Weights of a small GPT-style language model, trained from scratch on English Wikipedia.
Size: 10 layers, 5 heads of 128, vocabulary 16384, 52.2M parameters.
Architecture: LayerNorm after each residual sum, learned positions, biases, tied embeddings.
Training: a variant of SOAP for these matrices, 1403M tokens, 5353 steps.
Each number is 500 + 40 x the weight over its row's rms, rounded and kept within 0 to 999. Layers, rows and columns count from 0. Numbers have three digits each. The size before them is the row's rms in percent of the matrix's.

# layer 4 MLP up, 1920x640, rms 0.0441, rows 1005-1025, columns 0-159
092:532473485459475408517521540485529478476486483517536455532477485604498528534459505490499537480611495495489522467502508494404505530484506447496495473475512414513593480540543490493506459518554529471508491445525498520514572458561460499464557477506574458508487491472466464466486504477530490463511485519529524477492554545495480466491459467558496531479500461462400567527512447390500530516469503525526484546483553423497471584450539466444582488423521463438517529510471516408450541524522497
102:546569522530479487532516483556488490475491516471524460499512514552501512512490541504592403527514490454586457512523489570508532476461462513577507483518510565480449480553495540547504558522554486479494507562523481485480490534554508454522416459467470524465495556617458500491488556511532566453513564431412513479498527515542507525561468502480496490498516529469491473472457509482483437476452537517506494460547468512497476524513434523425428449488475428526525545512486444478517485471482511
099:503477549496489478534498486477490499493569510549551547502480510502515492451463484528480473503479511525523498541513451461534481507591530548449542451537506517523587539498528536524477557446554490484500515412480452465442529510504541497610498444532492509497552465535480542520457497511534563556555507445496497511473488469503511499512561509576512551510592517465469491502533493549465480515504546491481492518461423555548484475464453529502521515423526468504459456497541483467524503494495491
108:436475473577487558530526459556449507449565501547473528486519499463579484512454539528510579483502465534523488479549508536420591481552516535485552486524558466555502518497516457503482485476445520422509519478526491535557496483520487475514437437521482454472529523515528514545478463523519490510562537516487591446444486517507443470513539468484420502485494524488448408488438574492560500546517479527461550569526489478458470428504486419486478566535478436512523522496502494445484471524448493
089:478508497420475526544557495585528559458521522508513512485424466417486454512550481474478529514464460532493584522531563562477507485560481531497484488563541485498515507558481462416543506571512448408531442511518532500531479458575575452493501507492478563473546543456597482476560503574469569451543464556499487487524499480496507510488514449566519446451468488466477476486535555521455476501464553532453450394526483438545463529527489466483487449525448514566467540437476481497524554572516480
091:500504527549499533537437540449425444498484484524574613512539552526482499539538492496489517540431535489476436452547451498531408439467457532523498423495502496487472518523538526442620502488553505491425535474503514502466441509534528495537506532506516446506581456476537510535520461489437472527509468621559453479467508426457502547510494533540548487507505476504515439544467507565455521577524509498511498518528475483511433452549501505482509479532477442435450501551570479455532558500500493
125:534520472549534414593471508472468463485424519460512534556532444485438513471540507414478524574526502510483454480522591462542567470528458522495437478446499487525462467487461470445524445578480512494531475475451474570510454494505485469489515459472517467477557411413461436524483529510494455547457503455546540463433496537503515480516459498505479518499466504465462498501493525532472501495528513629475545502400460458431445506571541383448523548550488497483503509558458488439528508464510433
100:510504473503461486505400525535472492489467461573481516488509502537505453465498360508512526517495465497514507504488504560469517432476542532552477561433478450588491520500551474535455484510461495528534520544527525451511457556543512489440454515479490475482514405503494495528434457481492548556470543457532494573462480489530459428502518450444573464430526571514423497521552496500459507496450565469453522402542456530491513482524508507497494490435568366392519462446503513517456485494545539
099:453515507535540426464488554541471423513523466548555498520504474468502449503479506499492471561480501544529485490535419432547551499513506497513499540470497516456521471594511527466465462543422503476570487468501514530514367520550421434439472527492509542477527548513444439468491463497490522516469496502494478457499477486520505432512524524483541505572573461454440499414483549536520542474485502514409506417475487491376523481510490505547518547497550474505499506453508409453438587458493495
091:475512496454534552490517501518490543518412477526507427434522510522458497455516534515483564500495436526542419554547546559478501440467592553519520412491555457548453481488446439483543522517488531501548529536479422487545488429494495546588472493493518504499548447511573589583489524506421509527502486522539517485562443459401535523509454555483455489539561512553459481518542530490522479401487444529488491492424517484527510437476464520528513538489528497499521536520461473468464498451481547
111:554551514442558444495542456502435490495588531470463542439546469536589499517428526460549504500525501514437438440510493465487536493457419453566484464521447559497477498449487500542444532506495502562546447483476507451457559512494451521480492489436513581510555524435461535483543422475457443625481525560487458417530535535486490543528423458540619481566474520469579472459450553464545527523534503492443528440531402488532503505465505468558582500436414512577543451495523460433525467571474507
099:522553482509573511514499457446563514479499499527524465513493589579482539459510509479529517534463526454388543506533518549499538592454501493474457515532494489483491491501533442475450421509531510557573480554523522496495476525551473477522474520501547490572500471461539544508476418489565501501527519534503450539433561509545537523422562469425518430507495489562477516516546512483463495485523475525518478559574401423495477535478559420471473560477482540498496536559500516441525501454483464
117:511510505570528532562450503523479407578536509472501477464474560471485509446499470495505418464520436455501498484529510433476419513455478391569526540499464478544505564566559453469537427485484498579499529468525461450474507481475482516496413540514507494482562480510512503510515498505454528464444532491533505525467494510447538548497573494559547496451499527478532556412508517567456515502526503517499481494548506522471504557616467489501558482495554489519506462464509483482423463447531484
096:507425462431658470509442498454536529486509554489476475468556482511520550516537433466480539567533515575485519459583571543520521520423460525488489595451457550495444460528508462485493534570549530474485571425528539553441479457459442536437571527501468595473513523511566549546419577522440537467566516412467475503595471474487513516465479457566497507477480463452494508525509520446476513487522430441480564449505422544440492498560488571541513515475520542530494516508488510450516570506483527
078:517483464404438491472555490446522534545492463567506479572487449503608450475520517459437555531469563529489426442518453519509500489520471536526498530501486404577501465513472506458442525489451479472490534440435482477522490475442407523483469579483516557444438487549431500481516467475446505461536460480469447511492490549557460473476523533486500612475517505537463490497442531522583463487500541475490452492472558420503490530491526535536535476479568540475508491438506597435491446432478492
095:559525484553511481510465492541501484461488524500529470537478534532465459442509460506524500484460594515465457542494547501497446501506473457488456580549528515558442481369425511490481489543480496534451496529519524479476473555487515483520535526550535540414506469513498556618579410518559519497458404457557582588497566637475501496491523481517543500458403549510576494468554461478483564531466484488485484538556455440522492476484536464549473485425445533490451503517533569520502513486484565
114:486501510529468500457515516557513494543470538501532589526496530467441464446472493567495537537456449495569487463505550536481523524489523451483446469478484493526485514491574451555445469480506527460515498474522505472524431452528529414558510477529526480537487514548488523537553463506520527475521447517467504525452447562512468432473513455469481519470449503524478472475496564547474468440495442462437496515516510430543408567507565572527478504471560549527509564477479495571446449492501498
115:436513516492502523473506496394544523511523592524514475492509535505503461468516563494527515462530510509436472457488514483527524518508419492424506518455499468474524563550539494528521493541485453487497481482503519498510415487457471473438493553519499507430441485531439457508519508503440522472540498545523504491500467488474477488546527563471503471583537481493495441490477543475521489551513503547466505566521521472474468522542576547478444486550597486436539535532460509551467553471493524
105:543524465528493470558414478454449537536530479476611485476512532534444478568506482518490542520513532461423458429550504509533486472461603533486474474551570469476581514599522463492545552499532414529489524472572498497445558448491567424507492529509524473511509522471551579556511428487531470487541482515519547592522464590516506506449458440416503491464465517486509450548470502546582491452527506455528470481422483471447531501506539479553433487543568480408471467514490504495520477487443469
112:411531447420503515428503445512524485439516391497459466482545491510516456491548491500490535505531497507478550627428464509434493517472518514503498519500522466492452473537488560458471541491528550457470512461380423420486546483536535445564541456501509529507461541509441510461449555499462564469561515549548524439507487513448490457541496536491530468495556455475429465483408529546522506550478546519533477487471510555440479454530492499525518503522518430479483484449483537507548540554420452
103:446515483561578447544505506483526492551559495492502531596531453433517478482522467469459479475509525474449475511478498515444469483515504477522486479493545515535550544468496464520431546468464508571545518512460517529517449484504540476556460453493488524537486575464497545492561478443558437515524498513519523547490560525456510548460558440486513489556514443439511582515502622471492404564454461509501490519564470491523501502486533469444363555488526511522480495492526443561522498547463479
# layer 4 MLP down (transposed), 1920x640, rms 0.0391, rows 1005-1024, columns 0-159
096:518525488481480494505519515507575528532444443474493513510518521458501469494433457510508596506527497486476489482526509499551532458450536472442480516541467474409513407474473573451522502522457474497419445452459540424466477458495567491496504575496474467481525474581522537509514398496478529477460562458490484495532521519483485483463486512366506522512441466490471479501468465547453477463517502442472545495491488531527544471532463477450542425459514490517550540499505471488446489548426626
099:437461509520553504507470492511441483451580517551454497505517614486494522515506507502468485469458436561555453520489479505416484451459517491527491494486504472510456506563548498517515521549454510569522469459456541492510551571502503454505468473526488520489502438552482459502429512577503429454468580545519451493507493535455591494576467502474464463515474550370481454574587500465448527512443478528472520481424515482515533579493499580429452581429512453442520542443478430530509496446508560
094:522467544517432524508528451527524409503469533566537553480540527505500493511489484495608469471534486510495503448475409465557558474523495518537506498544489452541490459468478552491427508481514479477449510549488511535470586460556574485470533494507474470504504505456509527482410454486527444471447552515469526443534535562499561506471491466510474502495445477525463462478499497464512499606403499523491521488508561459528444471441488558518447554519564460488487476514581459544500509472529476
108:475469554507568485552514504462441510484484558519544501495516474503460433532473438600510468519428531427452466500442458486500407436484560525636536565398474448492475479469515537487543525470444520436491444426512472524516531462431487514553489493506513523540528552473505519434547440500455510534491502466471485483455518512374475537517525476509455506426497485558478451539471511480559498476552471515486524480478531460488473480512449552526534469478496462483521512501469450512518481497470498
097:423533525478490472453436449530513518504509490496463472494473566496510551481537524570498462504479457506495512472530488458483489507496553484450438462583566451587556451501494523560559482472609435471488523462520499492557489509472534533474556544524520498522515511464485502514515527542420535556497534489568439462575553427529593493525477445446482474498497463463489528454476501530502497496517478517507492392489481504609482574466500557502452537519482548485536472474608517516470466481556503
099:511523546494516533483487501555546554502498458494453475579486539449538542510496552427573492478475561486474478514498520450524528603513481455591480483475525386536415492526553572475517530531527462488511494567430527487530459485515475560544447569500545534485414532540488442520508522495508531489499452462426515472497535498526493494489501501524484525476504491506583485515484572530491500408524499487460487511538561532481542499439498516563434539478528433469443480440521414481485525492447549
101:429507581474516531535557467459481515436530484509471440518532529543414566464478438589430481457471486550423441441566515482505498511551509466471491520499448469522558486521489477502523491428545452486470428483403447517474505446508497575524537516488553497504517548437443523413465531550468486516527469491567450560535452517530530511485601476529530524467503429590437506519497501518551508449460490547483503556515463511400462463533468524454495462424500450469425508577495516517444496431442477
106:545447532496507478475501441481514509506500501480547396414558545514413453467554536493474573488482473412520441498524526514497459524480497524514482461496499451432538514485452456514536566561479521557481541534512426569489539497473482554482516470476446472496550528503496464492549517582501509466508542547536480496506542462461481489486539487477547527506452382524568486502556586460496484537449486481531453521524530609442523529532509460516479466539439469487485494482532512465514470545501479
098:448479412479436394548507465500430516519512510497478467510526472524568460479470499449511499509482496586486544497517430502560504496503511433525562457604552550470497506514416551513519519533488464513512539581538513590519431563466541507485517452541536566523471486478561516493505482489523446538500491566517477499451499490533480426485519419562565460452470487475526504387536479466535450531462607473611465504442457458545470474517513459572527517451464472508508519504543479476472473525537513
098:529465475487530516496553491490537422488511468448506475460478540530484541495528476464482531510489494471500489537398398404478475479436557547452483401433505443507488471459536467529493541457538530533417523421523483594546489476500457516454521432530476479490428514475530499560474507506479442465478517480552526480494512561475512402551502486481531484487453437521597480569536472606422487594555480411506470520534520511552474503482463440479500618504476465523530494477520518507452529479573505
102:522476558489522496505506538461445514587485514526544513478504578473429525531486534472482500512478510469477509510521542442470440533550426535510433521488519542425506519486535474551530481513511443516493447524442520513515506533444522501458500488506515461543486504534521496498550425513392502441495525419563563472579453533457427438482506496486553519440491494623485448514513470569490440486513463550492543522503541546513477513509521534502515487569446466450454449499521447523466439505482618
101:493444550523450495485473503545463518494546529482493584455522550491432502531506451460455469517497412552454470534485492474506527491493560535532518530510478485556539450585521527542443556537514509456472500533453541514465403507483522513528429550482452508491491527532505464515547503433423506504479504505518477517541515567548434476515496520533499473498513508510514495508467466527538489496483483468482496460444639469507476426425466522496456495506542449549572504443538507494441497471519432
107:492464514594494476509494460575483483521517529499516511526539439459457534384546476546479522489536436382446537476521445546503461473485474501556516523511526519537526498499452506501554499497540481527566533454464478425523513476553452513509476516459452594510499423538494498496540448443509467454571576521611525567509556386446499496475550435498519400521471530466476544477512456502534459490444386500492517497522534498475468516467513516499561544460511522468536463491536591503470502466484423
102:464500418496538532438470492444460489494511544428429554497544479497468604470546504509461505505522480462489514415482544505455605537468494497501552540465519527455476515523517441463506479530487516538488560521533462525497451547512463491476542562521513453533543507498574571463447472479492497542563489507480536497525439516434457509484486523574529487440556494485530463532526506582477507524520512481537564395446507546510484549507519468450468508478458482515536412461544484499487566527497553
081:511531394545532542450529530500439536462454446496451518432499566420462511549545526523498503486458469487523578492528508572580507503515541502597512449486485495568528518456566520489540494469471471415569540515476508524535487477448503536564558478484528432515466507485443500606549485512594474522494508541573563521486482495542447541575530544543559528546518538455510505495516480504522447486529473531502530490450410494472467460456483540445484599482470530496469475505579465492549568513527408
100:580522469486440476492420532442451443501514515510509542536536446505478509519497504424506530459508520534398564512512497465500437485516489466543471495447488511532535611505525431480514569494565492477465499455462534478533432492505505475535478482509540443433461480514485513475482444564484460519427472471465577520505555498447434438438499483540507495495533461593536504434481502441430477535461482484468505501504433547501561488468520464500485487492441525490573491452471497553511505480461469
108:551530487448489464491495458499578545540389528547513489429524517445584506492433495468531470501560532595466517444421541469512457516465499559534513481512536475592523548538461492458544474587498474529584509465504465439526552518510455540562496499592573552526507533518507540452553520510531504465500519506526587478586529486487526550406538538487485564455487533520524484533497456482488509455510495506531541520502503499515489525530440563500534491497528514517556438526476514520483504544472492
107:495484542515497478443464529463511544493419435435549442467501525456490488477541465594509558513500530512498572516483456505451531472442560480517492517503467490490510539477481531423460461523509489522485522542482443605514583531416544556575587563482496533529550456547524498531483485497661431495400511413396463589503554497533537462417474463438516498529496545547469535469521428498514585520490545497517485497530527467499530473447490539484549431539472464505442528477472522525489493543522589
106:544544486465417560547510473449479495475462455568580446505577530466546438562467507567502515521541517474575501453524543519470491559486475515500565515548450555588458481467471521494510472539539452553532509498443566526508466506490475474476523523481488471497554406573436556541477512475508453460482537542457510489504489462454521495506514490506524479526519551533495555515526485457521525453482425465532502523502481414475578472550520434518544500515468412443463480485459454476556536490529482
103:539540485430479524497511524544488535502586518468448483472523482548537589548497487539468438480486531431440517445506513483514527456469546506507530505434452472544520516506530512418590479472525422458515506464456516476499485414449527540465486484483426563458509493518464499496500515473430522509348431457534474522507515500471551481529527455466489493550538534476471526518476460604460492497566516519537545455514417459517448498489469435522499555483490421521505537540466536499428503519471452